Weights of a small GPT-style language model, trained from scratch on English Wikipedia.
Architecture: rotary positions, tied embeddings, normalized queries and keys.
Each number is 500 + 50 x the weight over its row's rms, rounded and kept within 0 to 999. Layers, rows and columns count from 0. Numbers have three digits each. The size before them is the row's rms in percent of the matrix's.

# layer 5 MLP up, 512x384, rms 0.0431, rows 253-346, columns 240-287
097:498488481596416508413438466532461438475402469440594555520520400543440497529526418469569542510563465448468459471403485521466461432535516585495490
098:413562465626460572446497594475432512478502488554440507511490459497550581571450387504478497545490443532563405554434601490483508563564505460624498
098:551547596597560485595360492544483443550488501496507522514486458507443471485481485530509473506515486470589427516510462377558508427465497498520602
102:549589571543589409397596497486509529501436505512523523500439567495463526450432508401556562462437460468550509494472349505500443475477459613469568
101:483417442550536427510526654604473501430423529501528528531540449456521533484520566452484515438534471557415455452481600493458529469508471598520576
100:583539402583536490502506517607519506545459598463547514494525535492440500552522492391415447462511520507415397544602500453476417427520501488500500
099:538505531559510471527444445426575452470558577457573618540496493521517478393448498579402539567529458482518480486567420528552423472489498519431536
096:467484441562395446555396588509430562485572465504478487476507563486560503427567543459442475492518522639582476531479536490409489479463494494578534
102:554561515568512470571473392529455461511552527486492542483568451507482481496451503472526634545463484535616442564504542582562459501449412552524453
095:536483595425545511457483603471509505535503440480520375504346540506472488537512579405525508469556537499486508444556556524510444493484550493524504
094:450505511492521514489490440571428525558527441528414488533506577507491461505544419592524536464466471563495520473454487489537448525485501549500413
094:472465504465475426547464454596497430541499543524331459471507564537452476488564501494537575535462549541536476489549528517442441571443511513441491
096:484347467455489556445367450515428498589482453511496583464490454534524505517422511510548496387584519503503437486494528482578451496509600478453539
099:527535433584477552506633517517502512571452448599516454511528521470527434519451500531512467465477444459511491453491529472345445577511472450491567
107:364477490382512453517542521491496544508387470448486520500491538470447495469551399496483505537516438482569530538352452473520431499452483583459516
095:501480567495495525473576487491527458533497536513374569492632491520493533525548468482564515440546499444516444518455483427554440524487532574414489
104:436427501483482451457471462610438490468404555485537498519466538502526464544473535529521507537482532459489601527454488567482448483497614508480550
100:528433490580409563431454437555539471403454433497502572571619626484546475521557565525523560476524468535497520457404391499524520498414502492523516
101:489490434471467417423413536552522460387495493537464429489463498499510500583572545389463508423529604409542477530489472479566464428497538531546428
097:500547556413470581497567570465487444468530533576537452522544494507470552513536479501482440478548580452469470424501448481556548521521534489557487
099:535381579496465444482509464569423513503466506528472579512483530446518451420591572505582484465481434459510574628519560475510508499429461496554526
095:615498391538398557549512566409426469509511492469442408525404563525452597521472513503489497423533517493486482460523524497454490510595474526533451
098:459520496544464441488466494426511476492441518482450599486468426527510516426509498518456450488494519565580525535552482461477503545491467491463536
097:560484457527595452518552534420454612564644437579380460500528556467526520510485517533478393475433534561455475468497414577598481560504429513472456
098:526636481480469390457554536472500405504436476487502461470496503502517463424500472548506570481623521442516480511569441523495424618432554512497583
097:501470416468549569494557503546436526462538523508515446496540462492471499489515523439555494496468459575482499448562486611500440520488540480427455
101:549538494479410514504477553496459590538540513535530514481432531473518520438592437504502512458529507508425435566598535462461499558508457469516493
099:506450611508562522563506517543419499432459534462495506446481574513553426491550481496539438528539620501486436356505535545485568501520430471544474
101:454521619491533526587543546455501580509504494600490409501411582561542504501493501470505468453450437473553438502507509493478479482518495473519436
092:580563561524477615563514504544580542469332471553493535477521391509511477471564562442447509583521500551517480414565441479499567446593494482438494
095:521452537470576494491476512608530430428504446551494522483505509455463480511558577370514526531525534553565544528502438464402469505476536540435554
099:481467458490525430505447414494521585576503503446554409514559484462527445590506568469480592471492567587503496466503437516577530462510479503480573
093:507572479412494446575495486445514530420504573456517440490508587552682458518492471506558529563438551465521523514465483520647444527513464512495443
097:522472491489522545475447448447486529526540452495490432428542517392534453503562610516525456539488519546430538527445518470490529540429486444525504
097:511413539463461525545527556516519474452494474495481529489507490450486567562453527547546525535431518508444560576503516466539460525475449520506540
105:529480510499420525490474415529475472538542567537461421545548465532597462538518494490484448419507422454566456522459495441461445522498534469383579
098:568541493495597390397491476436560594516438410499616457524475529514430432584588444476500417480571530440439495517565469512502518421574559505468541
095:496515373537506544570360490556513473545486545444452487480518482501442358505516448495471517532493558541470413474460489481511530540468431581587478
098:527494524532484462465451492394478521479479448479512501500529529490530437509530452481491438563509458491503454458440492461457300374492436509521550
093:459462505528543554472482481478458492460525477505478496553513466481533544366523567422539596536437497494471541513458488498584502519442558473502447
098:475469468495469486520478493557519426483489495512531536499589466500543454529526484475458459438503477482530602540501520555481508499467487451478521
091:533426521512529485488474518503518548481470463426652445488496564468541500504470460491531552480543557526564609477499476436530405428448450469472485
099:459510426540473430457344517548559520419521449484537529531427497489429540554542545513526454491509543490567444493574488540528555482448499508536551
106:529596493575590384490493545505427514475474520510640579490508487491385506454523497614412532431500524451478508458574400533592484552449534644554580
105:484652470401435550548497512461502435584536495430450554510475600537499361463501549548541502445490569503458464541541495549509434504516535454512508
099:528532499437546455425544453548442533398448478476505543501520446533465492546484454491568565440512480585477527498484476510536494436499456488497516
101:439546525471540439513509498578432478515500538633514518487446544503515547436502430503565512482483510519452493514452390480505541461516454489452522
094:516578470509560581620524491462532421485489551513550632502634395508547589429457494429436480519468506479509440450542497445506470412512484459359411
098:391519533540461495516461498482436513505445582543561445463574426485435500538451530482439512481501582503544504493525506477551534592510515494596548
091:458480563516553516435569510586471513543495487488473475538542564456420450527488522572530611422584477465504606478492538475488536414492532480506573
100:437548421454521418610589530527493465425453515583466467498602548517457504429489519437531548474500508568535500561453444556509438442518536507407562
098:526507431605599402513525439450553487405502491534563530486402489508564449552519497511437508537471537593412531504524532444408514574484417548513503
094:459464434456523480442459507526452494565478571444426494510572478452478486449571379496476529538412561425541471507563520547559411572474471573566524
115:469473475446418544458569444566418384500584583442539424544509442517524514472537459486484436504474511482475538438602515459462483584519506550433514
097:524596505506481435511475492511554515501460389450475457563525534495525528509473401544543491494575475523552475527550471501420466527488465576535458
101:511547515472414503563445541442511464453482533534491477530526488519468494481415478520524588533448501520596344471323417537603504399533525482471471
093:465527567390495485477454403460457510478562532543346536506521546499471529520480528508482438495499496434506503545529471480522374462500435575485546
100:561520538394598592477495545477426510532528474526482552502442511540475486493482479499472534530456442498411494489556563507421546575457505534507578
100:575611513526497473489449507528567502502474525574537502493485484495529501508577514510381456564490393451527482486516477508462448532473554594440492
092:456474451436535541523523447498442467512463499538544473490446503494506496564583483522596497421552453548412496423488541509564503542504516565474546
101:411515436484493473430499520430524554494470567549477533508438593502505560554472475512612509517549432470508373470484538457461396458555554523485560
092:479431437435561445450576443456444499545522486576527562523483492467514470398481396552453482566427493466500572506549562529497566610466530536479479
098:528497486527547509500533500458432506562588475578523528518474568515530553451470532512472479560541513507500463589505501544556481523480522512434497
100:505521498508492512474509457560554523454472513559572473488522393494463526551490455547541479565445487538471401486468555621503581606527438535518512
110:546554504539484540473456455572532489503515488419488545489466448457533477515577496488522483507548484564421390505516542530568527378463426474472495
100:578510484513454492486529538460568562493569377486539572582504465354528434537539471500476492456607435491508534530581569433514496484445490493498517
098:462529433449581502507561490527506465461451515569538488491438424477502483525534443509414510551496448458500507469476470503474449424504619588557511
097:508514412528564582446382544476468437465597473423495447564517510484562439439448468422486472444569514440540465458498578521498610540544568520560504
103:599462514469475440471551414467472520461465453510455501473559522554574484489484437542475535576518545450551556515593541559564527538477514468580429
101:493528425573520520418552476558561501392426548495549505462498555506504523490536552542520569517414494539527475501495484546470514504508464507497557
101:589593597484509530521465595488440509434553479564535486562447547511522502433506530498444479474546424445498571405523483488468565517477540496456580
098:548449579464518481529551533456459608657572484544431527483421500484491454471579604503486436499456550567412594438520597485495414521484469428497468
101:589463430447426468532499508551522487500491578483465495495520509504519518606424536573637483518567413529515536465512550432494467487464575394509513
101:482555529538517535571430466500522579503541496566502541474585506504463531479447532514516451510476498400574448379503485495594596528480500567504475
091:496446510524521533425525564447593483435507466416488538590551564470497508460474452489511500423570481495454500552522598516525570491445559527533455
099:562503614515474507453502479492569498446472502502489538464439443543500416463438510494495573575501470476566520529541469615611511492548514497488534
111:432446462564499448478422560489458404506524419446580508490517459517481483493543463549514510429555466527548580554463525434453451455479512469539532
097:510529531575557472508455490510458477538583557562518450475487537548478590476476515463574482513373487507513552460427454431564515489462595538535496
107:420457465504550507552420614492528464455553428555524415476454458486540454561448494505467461501525470481486434527519475525494486518491499464503502
100:550495454527474507589537535528523480467528547530520434480513403525493413552439518483425416567569446456476524470546544467529415514548489523507482
096:539460509504540498533472505598495456431549570435519470498525443510511551528529594504466545497531521470571473521576501488451553437530488547506605
117:429619519493526520463479467513432599493499541484454473420446538552478664419550498452536429496521544590549448554449530447420535471553394439568468
098:454545494409547439515523452512473511550493494486560472523528507497398517502575511462597557472546497471430558454554521489505498424487490539396504
105:424479454555569414496531412521606505455542532426476530444537589498480499391495478494516480535493627520451483588483492438551441417492463553406467
098:379494470544474579485519417476471463530457552399503581468471588509559483561553378543439547428503517522482425477490514519527509402509466466516481
112:478531488584447430514490521552465528555514436497501528534487508570509566462387606409542571504462474512576454435550542539446353442516485511475551
101:468474414416460411518490506570442551503562542505413471476516544491534559389548506582495485544460500623391517466507558458432515387537528543529492
100:454539421437545532433501563539483477481494398447574471507472422454508474556598504510433570582508491544529500445444414473510492429541548492432455
097:612470453485491481496511553548588501507453540473573513516571498514467575463419522553530510530504458485452562487484480561519479519505464549512596
098:520498587521503443423508499600529479491522508464565413534498491494436471542493564556521581499412512487468443451428479511533484452501601423562474
092:479453476462351429520520546552502491557601534567545445512538613533504477441394481407438541454513405436469453514529429531579546397503404483435549
103:612496464486481493442482537514457502542461591575452580512515469479458484462477502540473440475512510573531520534476487527492530526473462466453555
097:474494472518504457544517473510514564604526453562493548529485469507467478423471525518389503547437564347600551475520438492573500566488489530553520
094:418425531463456403448509519525492408543521481516501527459511472554507468508508564511566459504538516551421451390539535465529443524574485533463454
# layer 5 MLP down (transposed), 512x384, rms 0.0441, rows 253-346, columns 240-287
096:515533498558550584470483482486475533482400558419496490573484468438489548523413545537608518522488442429457445559506547508538444589596561533475421
101:465476377471461568466461553488548465516458542485402459541621515300546485543439440474628417492508532494540495551499457495495460428495521505626497
101:506457503581538505508415475409492456547545508572453478573531498581536520495532548502553467463459528509523582478537578484537528387454542382473568
103:494449500527392451495453421410444478468468601518555588526571565382561501515578499447550524418484429520537479473544579566546449525484463460536574
104:455547480455508494508520595420502506454433451475495472717478454350534533479444596438540571566483509481467458480510518510547560515577427497480461
102:496598423526519464517495462552449554557504675443465496478460490560462551465537505443484512573509535506457437459635467496532535421446489500464468
101:435444409490452497527423529503486430594482546515478505475473528337432422486476583418507489519500535449535460515482406515500466553458569570446558
097:509520542485537553447605528481544448526430460537496468535468478541445418429463461461540456499442554507461513618435528535470422485486530465578560
103:376545485392535448509474590449558512553586547545534452533515476515462466557453467481409440520502578444426467518518534487494376515545500537454438
097:464520484522402551486536584552586491477475530520475528594430491513579516527525579459420498501458554544532447630427495575543551478516394439558447
099:449470442530490448487461457523467494563505461543558405586472479531513421484465501566546456520516501569409435520605491579448468514451554493497552
089:527511491582530564542503520541432494538553538507573456421486512279489532522453511579467375498387523502535537474512562556536515458551442543478424
101:623470462515462479591546451589522494516498445523449479476455575602569447590566515518478535453522475517492573494589527514520495482521537453511528
099:456538494482544589490546447509581578429554519522467567487470540459555522500505550556507473543382601545557549489503480502467404499449490520457442
106:445501491496536382510596506548520536433412477500551407492537457525466490509450466486507525512516622502561555475510455482509538454378463510473421
097:403483510452462471500548451475433536480502495547515589531586493573538562455569461484483442457557531509505474482504470496538474534475576432512492
105:482512542427486564519440570439526478422458576524424544506502466449516422521526503519593548520525578491446527544472645474513443520434504528494512
092:440451417518482583512548465526471511594389521503460522783577506063481549557441511509518468535547480475492521529428448400488513521350492502462564
103:563485492441466507474504567431582598528529537445512397480528505524475472448457487364525474526521539539529517529492455610514505496581412545556520
100:513589422474420434532618485502537463452630442583484484531463472538545456605539520467500497553491417588499499497457448535557583492567405543521402
097:549416559485491505516542349492573584391542552506608569439489432619489534499526599512595491581568501416553540504567420460495480463527481451563488
099:461525587520351458462527582547435426482529461538384427465464586529445530479570540491511511544439473532423448506450608505521423507516547585577423
100:626585503478459511508525499466404595578514491452516546483528611351482585428473519448476482480498431526505454602473399567456434501472525490573532
099:529511529495586594599497523457452493411526340492436451474426490427583550501596562507552532628529519507573544484503567529470543487540550514504510
101:419578434558451467475480566419465477586413523476473522471502529358584465408423528558445457498569577548465475528504498458468627533596543500509516
097:471417494523484409482495442590565515619517518443548497487496413484600447594537452492412510444521482551530440510511502494503425483519426491502475
095:527533529495525589561538526586560467558529631511500543457508595512494477508491532509533530459499565473490486492392562480535484449427502555451460
100:463467537445542503485471533480500329459447503529554558483479536547549539520476490525527469580528417501466529455517554531574472433366518540556494
103:571483506444570523408503488494448487566550550449548533579449465688422538526509485496575459481464513454511522500526596501465461556586425459553560
096:475545473490460492514478509487648500415447462502446469511556419644550597597538508424475506440517494472595502405421490494594482579560468584520530
098:442456490501574563538458482494465470486547544464581522584464476568455429556510520499559476493534445494532422538547538395570491406496524451445512
100:509460518520486525549495513553484486499473565564500587498417549493427451554439500491506511488402518454529528496426438559511423560541454480565529
094:485445582546443578543541490611536543552515456616562542380377456584483518473527595423396414451571418507477482458538541487449554440469484399437549
096:553452498525477518463559530563572489493536628485488584568505492622447560482489538489413476470488595589483479527594547457509493478501440506412544
099:515493522535494516540536544530491539592479515578513577403495523614503495591436571500505471506457494455391581407462474479489545552453518430502506
102:448493441468450552465436570470495511511509402493474411521541465448513536482542470502495456447488524406421474507460482451470493514482543564468483
099:501508477513523489425535484575505493489545476553558540569415456570496477520458418545532504586484477474540529444502518469435502510517541506530592
097:509423563472467552578494582413519515559625437517513586601476456624533507517501507473486594566582494398450547498473493542411517497552437509519606
099:533525402488555504472438505511446530453434453524443546549526491418437533498480494435472490501485487511502354504471480447516499484626461473443427
095:560531544573487450529485499535506501575499511551524426487495534357445514483443589543509587484477482492440484499475488530477508526460434496632534
099:413432411526532500542463401573552454562518458427391580607528439554481505585473546528494528516525508490424524523466523500489526454444438478486511
091:509497559455537432482507564509490495422504446514472578631473469462412525497506566493478576428491462517461549600473597443486447506502468460540438
101:421473450545491585563530490487523424491508461567531518459514519453532498498548503499484452539588510494513515474555535513535524486445518555474472
096:557473516546550481482437509460509527448513368456576498480566463547574444489595444449472511570532586425465567463439434478511516511496459520432496
108:517492553459444471561420550510524458564541469461476441510490598565458335480508534481531526525547429476423479559570496473407431494559506446579482
101:502501498456551369522527494539502418431453547459536511387518525609472542488502480410543475425483401540482408482472453490556450451550387497589484
099:472473549536499454479441482537459531499473521529577494479496470603409512482524546468539540475398490594485405507518602445522552415445547495444531
094:440451454415458532383553531485409511479538498521516574462541527504463564458451438513492446548480585498522518435522466435421454557608491433561543
099:505408396509463556531499454406523509462547480538441456449429451426511495504514555584478470504583476358521548564559561459458511449396516443598458
090:513540461491517588510439509488584469403557446527489530597506371271556512507461428479500508535407489450446423507443507538537563565530545499508585
099:505455502575506473574506534511523433464508485499518449458510577617500527499558433463539526499406458484651527536476439450517495438451420429608455
098:497496442572447438558506481613588475402588454555524519495559396500455597518555521488532532512456498460417459565461477551405438591467497547559529
094:428452541486450479549489534458466517494424570448560498587583395313458534552556475554580439464490465481458513451493493486494515463508442485526583
109:459526461527471506496516474488493479516551529404482516548409487467516515427581493558459514441418590502421478536508613548493484477546366546506569
100:448494498492508561509533585479478530502587540560497496522458552521514526427473488563470493459568550561507453556525501572525413514442487497475508
097:458502444512521457514566424449543483508508482453469497616469498446514498535498467512459489570483518585488541499589652530479535445575466497520518
092:497514454483551498543471576598452575448465482425548431443508524376516594465461520503418538535352443502482591489528402515408528604522555539537434
100:481470499492466463450490509489526501554678463469428491547430485592529545596491456429458515556433546506501464564493566518517486454463593512536497
101:421541572474444515584537430450477615566540469533458560405512488495560571485542519543532560465479503493611519476530501536510453564490542576419550
103:510490465481500549497478530399514321470507541494498379474589430485463493527492562526525492458538535521497430461493514576564575570603432467443581
103:490489446488549491415524574429561467500520510499451615564494428638516507496565420484439465527560450602559430495598585535417494409553523509441561
100:485494484423562396532548461382516520635489522539481521580462496390443501479504399493393591564477451512471499497479508401483552596442427451536470
098:434507521452459489557606487415506617529565509549537541518488560365477529584536540454520422533464476452411513540497534576506507583499503481492555
101:441493525457435473551528529522528496543542549556526553479489490587491522540487428506506445455483438520521511491590463533477488442492597440565557
107:494468466546509570517441433607518602562534494466407449456503458517467527457470607512443540567548561570519526500460578471646509502535430479419531
100:520466465532505518527544459412534484486497545535555537607520480126528543531538465533470459527459448472510545517479617474522463519423525427511460
097:420435484456581512518524549578383531426540489478561411576480461506587503527482542509524467491541563538484518399508453513532508459507537484541529
091:503482565450444502496568458436473482587538447470438568543481561338487500473468444552523505511494481544490500491461505471461415546425488514466443
103:491392491470480475409494498426498584421489460558475597528508536277540526447457499480517481532532537517516512517595507541501518598497478442589561
101:566466529445422513429504582458449497415561497528471439609474461578486536455613463497531521520478540504455570465548502448541472544545552476544523
102:507517535425578414529562506426447475498511514487567532429416534550457523437486503519406541454594488548538500492534448498503437488527583511516601
100:509469462453513496446526384596457477497529586415504478585462433477415502508475505535469442518554478486467486637587502566464527507481473483485474
103:560480444569579547518398556554543505501492466507481565502478408577486502522465572603454417478487485581444432495539542489493561523523513464533494
103:475513562523481555560508518468531518442567460518459519486553461586462499435463556472541559476389560462503476487501505472480459524484580439534553
093:474413570499582497480442473513498505610520450534457559503521500492537509527447474558503468441517420516485471498527483450482503532529581545449530
092:503427491514562459433564548453502572478578499495528477495504558416565574569473610577515481386532418510533555457531511496514499603488492485505519
110:394487478468551481474446472505503441457457409403606478543519577339465446486578504473520530449539507487524497539519480442579513515366526442429422
101:464472396495592322503482575568528531550506505536482480310466518730534496397560594497495519499474488563550467487539506436535483483542538433455474
105:450452487510445564603495466467525436420509513453487559477606518408474593398478421466453447502488476471569529548490432589459458478518496495532528
100:519507466437539458444546463425571463417519425424564434390461460634539508492493619545462467555432567484517541517550591554501484572509512506532428
095:456475466582550510503460603505446505565554508519504507455473511644396538457526497476653433585436567536453499535570553550612521538529533382482505
098:458525512487493511504478521510504527475484520458480482000489491999482624490515497489483487495491522493532506506487512494462541510553451454538514
099:508521448434509592530559521533572545443512541525550467494532506442479568466417560374535498467489490494497474435478438535511444495582524529473537
101:507478385559480558559520450611482496493634563504445526473529543468443434462497505480598497386506453565478422613563509563519434417550581510521498
099:524525480483511397524435484491572512525535414600473521413515501522454452531476482413490538459510540483615625575546492482505529498503510463540445
102:447389550493392452547547530519431565605513388487505515498459438715519576501438477474522416433477512449544427502543512564534470487573452503522459
105:485432528554496510515599541432466516520523522436465492257444512671535486528509487571482450513489514474477554547527514539564510496569519509526559
100:544440547549544587554403489510488537437454464481564408572532509345488519476471520471470463523464499479465494373562424501497546437472556446428404
098:494522549530504549500552633514528459591579479531534508439532514424518528524550582453504469438486485545536439561441523513487449526591498486450531
098:485519525421487570542506555464594530486580542558525542516557476529473526530436463525473450542530422477504537547497551430545495487483476519448369
096:416508381513460535489542522479468632474520500524526547513483530451507523497524588435434478480496514516441525467497503530505608597477495536462488
105:531550406527407562465505424546504558416534577550496473463571507550531607417457563557457439509574555582581517497465532487539555477474472584394490
098:485466477543540469425475486469441534510538514511445499539524575504440449427441444545441458465389566516489658538430477467518594474501467502501469
089:545475567507504610534456452466483530464413522472587466588449500519430498414536563520430494515489472397472450463599378528406478484464520454398440
# layer 5 MLP gate, 512x384, rms 0.0449, rows 254-347, columns 240-287
099:492502560494507581414544538618495488444548498484502510468562519554420491501520558590553535500503556438508503542454445528458475482556424584446566
101:481519526500571368504517521458487478521469424546588546492490508543470487515462542488472506463510541459461424511547487558499571402547537532448560
102:525498587502594582546474585436463567454508503418562505418503493548464572573552520363419549497545553497568437537352524444492488489502447592441582
101:495511600481479563476533507535541414423444587635523575462410481496471491605545537497525390505481375431510516452509464573454399504470514575515463
102:473444562496466607559572504517579518474548484543514550406521422587476509487473510492464459467480560448463516485484450524549545507570413533540545
104:409489465537461491487472508561443481509540548474443571457476463546467451439496491432538519537523595540519535410492523533540459550590514444526442
095:536505469497528496543477554521391435557492440479502461448612472500563512547411412479487495535569458513440448464558458499546544540507550561415487
106:566511502471477431578529477511558551603457610440495553393416563518539506511549532459536568462507444546583565542546496628575532541503455510503538
095:440486556443532541567419522633609413411512545569525587452501477541488512406490579545561536540525427566475510572492554585573560463524451474592512
096:543461558530476525480599510495461438544482486401474469400527589492459429481527535459529493597441523434597592515471441524470381476485498489476546
098:504532494527392469559446604459399469520509369535453429472514414466457453465521544461472603569424553480482552461527585530425439570478602577468488
093:377466483506501542501528478612545486563441463431451557393470555495497408501494468550539455550494492545571483468618413456431445517567455354525460
094:467517558531499476438475498571477421493353449575573551500487533504496483478473522406515547424534532443418416484546562500441494474459474384458494
113:532447506468529431623450487548490467538438507531510532462474476555481500525559578534542465475513559521520542484459445547511471471495507613468506
096:480519478421476437468454535446542534585417539550435487442444541526468516497491516515495460539506578589445494532608480572503513464517472580532560
107:490454541493495591427481481527490388514465462471459555413530429552438495485470571404552446539471534517483545458524452561533493466541544465510549
100:499473551521469406517385479491554515416524389533463476526577505506459449579435532499558476551571563451490486495593576474468419446449509583494615
100:377511475454474472471550520519595520499495564478488453457527565549468430563453602441487439513522567442565533547561493526491418448555466565453484
103:524458488471590435529565501472428376521473442539414431417559494527442519487488543571447401539505531468531449481474484519571546583513541522476544
098:526579501487518509431401464461503460525445420416519462482466619519444501545484516527456488376477537501535522465569512618521493501534524446513529
101:441493558577553559516433582579563484582567525511463468466511551594455489447459489547538401480405465512555519498466549497498426399538473504567564
096:530558525545430491434530523508550473565445390483395511416580493511496434541597488539472556507484529491493474419491500448529530538540409594559612
103:590412537547458529471513481470502445495543461477541526484497498561623522471468525494462517608455564487454588528498531494440455527505552390458509
101:463519469488492497465500415572434516536521450424467396515525562495498454593593511491453445466543570537473383471443438496440531507524640487422391
101:420528448439533510562462539543495422405407553568506447490518480523447461494568477531537518529497441399515586482564456505471501454518383524449514
101:455421511459454418505518448501434468514509384434478432459551399479528443563540526495555441489457519561509452519550453480471454513486528566552537
109:458480549511515482375412622552503595511482517466572540430510500590580554459575546553493486407507479529481452516482464548445458500486575450535520
125:541479588445524495460567396487477535578567585517499528460460497534457418450574513475497447411491525450511581531496528581518501537545517481516430
086:525446618512522371540485531368536418514500485510571487499522465529505528586577483511492539420532536485584494543390495557479526543515492559528571
099:576509470450558508449590450652513351568463500479451504467507422505438484354544416501536441500392603404523541438516469509550528545515556596520615
095:505593567535512509404469456531502479437508455554500551501549457544544543468571469381568495434565497498432520578543474478510515407592521441518509
081:581486588519468538511541528558498520628539516536517455488412488436571524509549580556466458403568510505518543462546580507536577496503465546502580
111:431547568516591432494454423512453494474484457528497464436482476513500409532483518592448496539520412416482450431417469495515444489491576516561460
092:566505530506500458500455541558501456535596555452504412489512492526450489595459494543510560453468532440494442565521496485461461520539516562554496
104:578558582461478515461480512594453534495534518538556421417494440583440502466447503527520473461523451483529491511524439550597602518529542479426444
105:519546526381600503470584520496498530582567506498511414421499403501483472490440472506541460382545519514506491550499426533546480522551542522500579
094:515478537534542489557421486536553460520522464523441506438547492519477518481440500490574467432505464456571490518555549572552477527532649514480440
095:459465530495442412549546466475533440486451450505486512430524492530434518468449486534585509509498528579416521536516472440603540382504584535476566
094:429489493526465458518483575436465465457564539515469567474560535467460463493498459372459476453562634560508455522558524449416409459506541538426507
103:483485477468521498494458573604497461574499568570474508460489510571473539535492499426523463425487567413505530482486536559497478492557544625538475
097:538552418487458525479511435497573473547420498455490425486477491529450516435448533460472493543462517532462479467436456501437428473523467480496449
093:465478567556475535477545545567476499470496498453480550489472464564472501525533586518529458393570521496461585539548495525463568567556470496403614
108:425528576499551470542440493464487511566545550667488508462412451580478464556532534566461572525566475512500458469551450586504512535584589520473441
099:581595508542396512532513500511508416518490533506549500509508452550527586522540417479558536516435544476524501454419488527486547570564482545497531
093:545534577415494466368485654516561474372385583514485513511612487526476543537528490465513520471509499514452524567479482459549472432533486622518561
089:497466574578498496514428428418479489522500485485583506479520492539422604578463440454607559404467532482476464441436625463408467471529506474519542
095:508443531552482572439561528480463549383568542562566511485508467501468525486469450491504440456497436484546498561483543566508407478504465463490411
097:459469469480453512578596555448569458546389518500516467461524517513437504488521506525529456459458483569515503552462496507518435451526563542540648
084:527606534564537463502494513534507561570457477549498526507499444466461482491496444503518495449558492481545532497510519591524573503523471579424562
099:501541525527547537535505470489546502503527482529497505512524494534508460536569459511388426526477471458459413590549521566514462549487567448541453
099:493443528530480546474462578517534535598447521512469589472517588527530546482529643446572572531512576439478490516497501639570551408567544514521576
089:548520458556517422580516521469464421580455513468383521464488578497614441521496523519479545591516544561549582499534511530529466584502475573551493
104:518557523542466570496503456553510434479537531447632541506441443614552537519500385500516501567446545452492508474517539496463514451616492465481550
095:517437513533446465501551520500544506567377515579411480422571563517464507516516434487433427387420510488480506462508574516465401496524473522498460
105:583510544590529470422500570571553427508580495570571481465455501552439452512454497494537498464478491480489420406553420525504629491482466574567440
096:457643442482454530457418457552501462406422493509545472489492563497519551487350498609450546551500428472544536529461460592489502517511556490523478
100:584488564474513526433483496554453519542566543518556634473456480539525435510562469508578497591398419453433551531564480605554562451529503533563510
113:451416498589518417577479484495549453464474483609503531410544452533535521507455428510541505558438527485503430499576417545551421529529467501502474
077:447576522487474554504487541428585366495476466485475438490545362521506485522380550452520544534507506471522485473467576558487529632558494518514542
103:513471501423509509504543511432439530491456499560500524390560570511436480536580515454542493482493490536546470500510475472557526433534440571436588
081:510498471526513494555529505507528475553516542527416516478466500549489506484558461560596494554534535461546432545509455659464493505570505572372583
096:495509513505495500462398421443567467579542454572515529517600556555547605548415548465502479480548502487492519483462529501587432443518585509452376
096:404529519627451480534522523522491462547500465439471448458462470496502530506530536516519425544452470540546464514422565478530451449494596463470573
094:525479563604495543562535503486534497529437461414583484503463504592477492598480477506582558511376434463397482427537465524437384482508558505406478
091:451531508556485435428477613545508405548458419445416557429486538525549533588593498503518539462500612442465485440580491519479530460584470620511500
098:433488534512570517565474503481543553576463453511458448444605451542508504587608469577516475414510549471487543497576457476544441475486530501541543
095:598605526597496592483462486436511502424578528454512498498435456520449474487435499486597541486560461428500510491480549494476487452536591429437528
097:541522467356392529559500513519487457497506582470565488460503553560488521501423474531450424522498511540435506423497476518582470497495558558558662
112:525471470501452414523461473442606512502605477478568512425430450529626508495471539560466443454476493544477546441517467470505433478480536502558519
097:512528552442555575431416464532617457552607478534498572469524481605456519502465518483493520605437441480611546487527487509557482513533449536440528
112:524503564537428459546443456540473465548437490495457493494491536594567512428502500410562470509574491410488467395501527605497391533532564505497509
108:467618462471620382497470508585532423474489509543447517480488495549449549468508576514558492467610511567502505481497531566507519405553483498427470
096:399524452551502458552480395530539465536449455527606509417460492521517520448468564447486530424515607593481456404589612437478416556537420514594475
089:583558532563513538589605531421460439592561437527454459508503589538495552508609523491578580557498476437421489419473505529484530446491530519468465
092:561566542478479500546502509422589537420462441540516554472526497504467538591535401514501587536450508435466518503402461529613524570577501477546505
108:482432511483487540515396510475497470507510487493524518410422529564509497596573467522522549502556553517431456475488546530493398530648591606457555
092:505530439502506461529517467661473531491525498544445529517534442504513454440524475552438524505445529516485388455511498568531448478492491436498503
106:440490621579465527461561435463473454540509524507518426431425494548483488534498440470532563479503568494442557404527512449525370374555548559520508
095:487604514542615543485485404524486434510490452547457501449426483547552437489589531503462527608487500524473440413554481487429502480511562542481540
104:446505525481422475505463496483432511563482559550447375519543453557507564502492522626492519416508579516515462421585620532522400574571511544524449
106:459500535491421530588505506555589419531531480495549510557598450516510482573476569503441570514450563407438545503529484590602503547583575513437566
093:568541426485498512554547580540518524556492524573529554495480464546530491408556530428509502476500483447523403483513535526667447538531516529438402
118:497488548502527565513449420469469403523496540524479419441542450570539464513534620592483464535505428506470485584463499511472473554527551447488532
098:450580442481502543540516522483595420501480418603445491423495521516556531441482517531459565531453508383595517519581491488452424467528552470481415
101:555468462585565547474465514523502422505493425506572493469534573559480483464437496482551602532431445504460478492489479626489499502604543561449467
114:472541557558500473463429562468550457585469469449461467495534457533530559522509542458524544364513514480575475442590485586557475502567564496434478
094:549460554580439466466535532502529463571413561499524557484448505517561436479496619550511581497433457552539495533495478537540441638522597498450476
098:545604502576560536440575615449485563545445553495580542468479443540558499517496497491486478427479479497470519518570538512514535455484513431488539
094:475556538440415551498496476434356474549508437426469501465537528485465469584449482458461410490550596486513572568497489487559476482468509436554529
097:534444508458526505431575444470589461496503531536515504406616455539446485470598563507541485487550585403564572513505480529518495536516454453580472
102:524480513537417512514433559526529507503544480486495555474454483553389496520439514563545497453495521420435529454556534550522434512519545528471510
100:537515530393438514517503533541476446585578532487485536418586513570535522440467484487592465425536425561456538498526382517596518502497596591433500
095:552470609474495536503500462524556466510467475464528505447379458484488454485388550489420474538526418448541512425511491478468485561407527553509503
093:447473556587500413524439470563491375537552504563456515480497493481461499467495542419595488537506552529566441393502464521524515492544474543483573